Weights of a small transformer language model.
Architecture: LayerNorm before each block, learned positions, biases on query, key and value, tied embeddings.
Each number is 500 + 40 x the weight over its row's rms, rounded and kept within 0 to 999. Layers, rows and columns count from 0. Numbers have three digits each. The size before them is the row's rms in percent of the matrix's.

# layer 9 attention value, 256x256, rms 0.146, rows 0-99, columns 64-127
097:512489449517542433563542538447521485530595502472457569492459528493514518514494514594539536449497503558587517518464527470490531436561433495554537488522498494511446573474559493473506445519493482
093:455532494540473454534440536526457581518479490463499469501462519536541509469528515430498448464520460492503546471480583463538503426439449538540500493441468499434560527575469473501525506504507569
084:467448503478548498518510575499568509472458456487530522475490430453549540498549480453496540484420467502460512354507420498442562500478527466525478496402504568484523458512477510530439534447508556
083:506514541492502508481477493494570510515442581448551475458464401468506500492497551444599469531469499541443518534531462502486541550481546570500473547536491465433464511512490474487486487539380472
090:519542482518500458593448526521443500581601479467478484453548545519578462471433492496578518492513449451434454517437527448523417524504501496486540563531520480494469436498458500494486493502547470
083:482528486544553513547532447502475456458560449522512507556544541587475525486459532545447480443522509510537445491411521490534462532460592440497534514492466436476490436569482541487487473478549512
093:453524498481490496522517501565441475458502473509474437532544496485526481512542449529529440507467503478487520489480511468448506468493578534596474463476494505516475529471494566595432499444524522
091:512431556434475513495522488480467410426475503493572515487480510570463559543467471526537545576476474555518520538564434572459437532460481525476484481542476433503540487451485481522519462462466469
090:531577473524551502515509515512410529428507497486479518495564501457504453532490552517451545407465463515568523571440490463485452492478463489456564563502494436487497433496472462484477477474493462
090:433520529501523488485483549474483507438470494478428469526479525484467467467555514457426510565539543459477552455490545487483493505502505491559491497452405563524473515502555564447504522487541518
079:469493560436469453513485511443523473476551444448527487490504559480568513489541466533527492450523520523486492544461453432573520450531540550444510509479455529457443493572522455475476554483421422
087:442561493493519539504492564466523406561494494569490497451547476509516567537526565523538484552508585500498566491475508566467472504472514511543446537544471519486497494547479399492482516543488480
099:537478466560515518525442512477503509497482565516554462491462455501514525482457537497508507540534498505503527489609493551508503531523458512511547491461489452459569512513461522520491519517492475
086:524482439531518529629486494518527515486584556452503527484494534500516522539465511522530446547623504584518536439528518521594443494542490539492495482538459513441516460444429522529467526537548555
092:539452520456567519485536476484503531514465481452453495524556482521421511488515500438465483487496535495469508487486481458503493453494496534510487583509587499529544490492498486480540531530477523
087:581403444543457530504540530493543559484508504512486466492461476492476542498531540490439477478491575470524519470591482468452494432508498475508524507477485391505456500442539516549441496450510525
079:503447456458574517583507514531451525498487492460473511517472518444510492473464475486540553482548503550485564494512489539485440535525523475529566526502461482496507473513392544456524448504497483
095:496533514450553493539524474492502460521519486488514500526529532524476571417512414434488531479484528551483455454503441474526497537444523503455485529511443461474524447543490464503557503435509472
088:522494537509537470464480431510491476576420475437543470534525430520515510488454484571467480475480487514514434545523444518488505503495494473443531534538492514517527470525564592424515508468545506
088:445532501557496575547457485512484499558527549526529463588504505488514518568544544529534478471526503566485491545486481546526483507523430464490491526472522580447542476460514493518491515475474480
085:525486531466488490489462507504482495410447496504434575545513463416500580495510458482538474505421479450539481463451539454430492457536416540492509515434488523479475581565488453543489490512526525
096:436486489485516472553514493490552492551515616518428467492488506513552396511470453517520471483491412461547495511502490435483452489484499509494581529523564474464477605454547547503492490519545491
093:473458477531442517507504539453508525442577525466534555502480461482485539472490470568485542463519534566478554450519449523451535557503467448461506492494455531514555481465511531512478466446568490
082:534489474592531520523474487463439481514509521436512483538484498531483475497470458562494573453500470481555484505498524553515547482444450529498519485487506547518408418489517534469507494541458530
091:504450506498560503515556510479531493506497534518509473403459483486461454433550513504533548465531567461536433508528451506388526509442568510498490449530503435501465504503482455537459550544518391
093:515512542558493424468422545492506505444499474555462448540415486521464526459531509538534474518490520499491491490472509437462454497446509438512482552591491539455508481523519486491499440470500445
095:437511521468499491550606537508540525548450500539524499514522447549466500561485518492464493518487600486542461469425511535506503447554483588552494500559628521505546497461425502519472463500441536
092:517436446457596542481578432538519504544514541510477421546521464564530534384502517495457483494412551479489461456485525451532452523554486455556547510551545581455557523513528595538508510548527451
086:431530490621536522494477490466445495421537506554541507570466451513504542445448496478533547540435461598498478506589417496419470494495538502516555481518442562523510518506494457476484506507418526
082:461600550464546546464465505475521461515484530488519529504491511522597526484523550499526432482500489546494514493514457457531463520494466488417429552548510496497537451514474514476485490518442470
079:485482485480496406550503556474575434498491489545487429488505488480496509546534488477471479528455457446470436478504504464449446520576515485462508501493494518503432521437452564560497511503481523
107:481494500508536485560529490481496483439458559456459522521490522586555425490422529516529482441524455474520481488469509510559430411497424458524537473497482426431506495496512508490500467482547423
088:526513508504495514543419566538431523491478478476507407495485476437499578482578507509526404498501481468480569517536496498481530581512537457552516535531500527499548580410489520527467489528528483
094:562459570458472545553511469414481503505550522514499469509440444503531559548471470476451568485526438575535512574519458506530506537450462531558485506452496522526515458497450561580565514509531516
094:470538547502501480479497552553510473551531420489558509479510455481543491497589482543500484542527445541465512499485476532502534527489492485510428538487535530527547536550448459483462538517474553
090:438546498556465559537516542476482515499603536501500515499524531494491480573455522529479499474551484469574551507537486437545468474451497559463497481491486511419516437556471469507477458532568480
088:552500507502515537477485475515491540517464470544541438528452473539472535493530467526454471576462541486472522523492525520489524534507474481493431461535441467526465451558579483472500494435456402
093:504450556597431478419485518448541499513537515504478548490461562529497466564473571537435606431503472513511480535545524507459543479456511480487610519481505490501515503506525545421566532503564442
099:494515511513490489470591568491583560523510511503550477477453474510477539551501545519506454535448509486527502544476442514470517496426469461521482459544471530483558481540464483481492545497486479
085:622517533542459535550498483467488500446479489548496467454489505489514425561501513491503492545557426450536509567489483503489428512530516506492547454479516442513584463502492475546541542514527527
084:525535508449530485490544486457475475524499440528468507487571490500546550552535480429473488564494492447495449500466473463556556483482530511479519476597526496508465538452493466510489491471453541
096:547446536582485538463479497463535476460527505464547507511461482489457579530481417382481509500456488491534537536532522487480579452505511508527484502493508511503428464436497458522503491508548604
084:562471454482539469413453502532505487489503556558471479558486592523553477470518504456496502509550501496532456481486442514566512463523519447516499503539521487458529463465516491518563503497493505
089:521498499530493549514519503461509506473499582496512569427551520550493523523555556435515438506508522548465464489538499473476548555521505469487400498464487526500448487543533609486527509478476489
085:514535481415453489510572436494490498523459477496526443471497489461419513483523463562574548541483466466545513512451496499483539461530508505406536548521516531500540549522459473511540440507461510
092:511538461424531511448520468512434569540428528518439516514533499587566452516402498494498477513484549453530404522498486534487563501487488500511461470559558512540533511498552452446542482526468488
085:482427505527453539528475536476565549510465511482572448455449549515515475500506475547475524484533447520453541485448508458587451441512455497540475543513494484457515472521541495441586471494543432
083:401486473542485481483508513529466547526537571570503520524544505581466432544459529492522503529473490513498543432506555509558514463545582486538520487502543473519500500444505527510494516470457476
088:487527544474481517463478479547500503488462454536562475462569504461511483516417512499540492567501540518433486469466408543456561551452483481536409519482488484515564523479477520467552508507452532
092:499455442476520509564520508532470580451485543528519529427493579418494438431554528530473530462519490561510475504500437465513472521559538481436495490502517441538561476489511509537510502465521435
084:441525519521414505476533503565540514523464493538539538479564497510537481492522490552575562551427499564418455445552482554547520549446530514458464589464454539517546499541455575536568471558519537
089:484480443473493496491528517459464511565577541564506463552489553541570493485481482528513546571495526489519572517477539476502554553532481458491513461513539530486495463581506421532460520512477514
092:484475525461507498465445591529519542539512489528524444508462483499470536402512496506511494511494535393416465523533443418526434509524492511539523496428496473508449499481487482475448473505509482
090:488448548491403481478406483481528524460499521534505484471432454490529492456498509485531475542514525516471505511567510542429521487521500487527448464459550439510465513506439429508547462443473568
084:497490573474503514469483516521490546517476553482574520511460511460531536489605484495533529516455477540490506483431551481482543513520462520497558512470471574478486470458467506540577482488469508
089:530503495515520479516478462490473505511431530579522486553537484459474531496445438443474553592509542528450439512519501503525454493501489528448505535531530485501512521466462444563512528462448559
095:485484505508554537510486519522508542536523540441486499478506456533504518476478508562463552447482516453537396542435550455530545438507459542539477448496573515556499506509548466503407476522529486
084:556501499524469562452522505515589508518506507472500445456464474564587499578508541553501499502563501476569529468503407498488498525462508460524465504489492463468504460469549559450596521461543536
082:506424542500484493479438449499476431495514396545543510564548443488510517568586510518484497503470466561463542521499452548507463544452542501508481528549518568506568505465403554439494530472508456
093:413506532529498425518508543511535507394464478474504475442460470534517524530507546541574522488485500450472518494497454522470476436434454498513496499502433506469503492485481503479521443486507473
103:562464465491435499451496486553503462451530488512535523539532542536496518444521448486520483555500489531406507484562489525471503512430542491495516560429476531530469439550491476536624524436463537
091:437505482510535515505478498534450554447477531462520577512508583450489461509487429486463476456507491541448561560484532522548479529469453452478496506595455446532496473472496484514464485512559438
095:552486496462492525472525523452527502489429495494517516450528464439457465456526537499468506523530552561528477553503420460513504593457542476466469479490497409444539508494508479460498630540510466
090:482536526530529494443466480543492564562542549526465582472457496513568442488447559490508543484538438525532463520460541499483531513607542526536589517450464495555481531501542539466485500496429457
102:483555549545429474475471509557468546521539455407490508480474499509503499434529485464482497495503520463402540449437521542519588455475505568533480429555525467539490492568535456544535499496544533
097:438516445492497503497502478617499566537503487572457538417435472425506481527490484539539506484444554498442585487488493527470573539487502543549493536502508449513482562513454465458564450522556421
109:451448515475530485486491475464536425479483529552541419518420530562545519557447434496538532549615461514466512436525445546460516490487470496443459511505470490449424488479481559529449489519518550
105:508497583502542476563471487513452514517494545495559437558449519443470391496459467530517479536515513460515508536474526482466437535524423494532453410505469507464486483580516486521476494507494497
107:478505512477513535533481515482540511438529515497559468490505513546436551553425508546436540438494451497525478499473502440490466523582530474573498524476523506421559487503401425474510485490457545
104:517483568551468465548550443562492461502547500506469570565532408458460484539425508427480460532502458495594438540435500488508438566489503512507484523510495435460550493556489526509492533453514473
101:456488458517480496455533456455484458440507388495521490471559508557464554451521503481577507507481523517520439482463493493492511506443488503530433402496495544537471541477519459519406506489507473
098:462477525509506540484489518481547550491500522352558504522467575519512527525489511552560467481475540488523535548505519515528485497444513511509501469495469482482487505547519470476569515491433472
097:446491533556524576532476492424440488564434514516498463569438523530475472482517462534495487457478473454433445483592521512528476587507473513459542464469524504504548494572453527508530577503566473
087:506502539460530453588449508487434441462481530449517474480491514584529504499499559445509448546487459488572522424536500450556566488510501547517468468572505531481582435474533440531410477479526492
102:545491505502454424541447538446474399531555528499463462496572559443421505517432504536450426490470540519525517516470438550538513433457457478507511522523514522458530551544483483491527424470493471
090:463513597486480487501458546537453522445512499495467507581439566516577427475596499497537537516474472408480548520481476471438496538572502467478471478534502508488527481474601540473512493538459487
105:495537526384529494466551511533504467457499533489461453561521416492534484520534502494489534515551554507522508604519548484475531490499494511494549540491526451476494497502434569546528489502422460
097:544515499457497545537489498549460513480491455481495470503565468541491515429510514521477463535575505477512518421562558486479575487469503422431454496502511503511482452482526568477423532604495509
092:502495519466537505471503504454459498509427566459472560480448561493554531499539482594499485497503492507465497508524550541504516527538511488476506467473465540503495519447527501485515489516487544
089:503545502453540483536533475502489495480502425505522496486563581448425543461517528549517502417561556516536527467537449460502510471443499581429507502515459454579530452469498524464523533517418443
103:549502519467488490504478491490427550391479489473465452464503494458556507474562504457551483494520469525476464486516488535401542517570518459569532487511573436547469549451481547504492489464448454
098:432511516556546465541542536525465489518532529487505520532497511528500523481536466496505581507492549490525519481532525500524522569519528527483500517501521578586501490447526520465455486545542523
094:528536480556516476494576518484490513495558439446461438515472579456521514472501475491526524529466517511418445508516490501576499512509526444553581518500431535523528508481435439573493454505501482
099:486517474410463510527571419515560455491505567568498500521569470523447516470471444426526511482486454502521491544523567439503432526403565515551503462533525542566521438481556501494586486488513531
099:541487472532494458490525583594467547547525528536467462523537464459486454577493482466487441536540564514534538488492499482524513474464420484491488488458518530560503494488513525460543466563532484
099:488506452461447521410553444495540586480559488453522462470477507498503465472475456521533502547526543470476519447479500577535539495541506526538482490498512486543438432515534493513494473501471464
100:478513512534559443511504514511464518467516547595527504467443550477443517540463529492458516474546516513515572562514480485455498514470489523454504505499459499392458477535511488448463520521512555
099:462447475462521540488458525481486483554548565516507539605486556549560525529483491470442398548454482562525462561493513455540447495585468514455502569457548470505546456527531477516504545454494576
097:425529497455452524461507486456526520386440569530529509505551552512519555522482507503496516447526495472524578513606508432480464488475512585489531381489418567494529475537487532500502486617497494
098:495456529533525452497523472487542506487460460511516511510556413451513509447545471528512508521505519430510529510483496526470503503500483476524489542496531513470509472561550512505447507541509517
085:473548457490534523490478469456408541479484508431503485504418530529569519451485460548615511436450380545524530524466478495557475588454521483516514515498450505475487402550574536497484461451441440
108:464466523418502533479444458482521507536487462545579489483565537570493549502495498488521489571519468479499512480530499458471490464517549480466515498478529553508487507438503515560483471496539506
104:480500497515507511504442487492494527438587550479542512498488488501520533470502535520476540457540551498570477522535466510530598502505550455541505469503539509534484417517532496454488495567444492
097:479507469511490465473506493490534476500458447467509451507506507507432548529470515481496538528428564457508478539508507457488464533573487487557558462514520522477505486514463555546505557485449493
091:472525514517458573497522465499488480488463624498414530465403481473516503522531485492486537560424467531477449560543524485526501496500502487511488529467510471472407471568446509437451518550450588
104:481514501445529504582531461497535464469477495476479468446480551552449438544525537467491525510495500492485536472471490399522534459478489501558502490557539479511448532526462506483567442483483532
084:423494573533491486512574496536512480510576497528373530423522526507470498509467511464436535488467546512423527551454497537555516442525528517462550513493510496518495569565482478473578468496513447
091:459527494557464414499478489501487460564488499393557463493432597448456557531473528481527518532520471542526504520474505537492465456492496532506496555587533433470444511483470443460445533507509470
091:479530515510459483385503526482499497498527537460492507572509493504523480520437456491531514513504561469459514529543410500520557505459540445465489542457521539501499456489450615508477532471475535
105:445422603499491467536508592487538494473478509470464486540516477506483405538411485578452485493483462459527477468507580508545498536525483476513551509509557475487520483581495514365529533495563486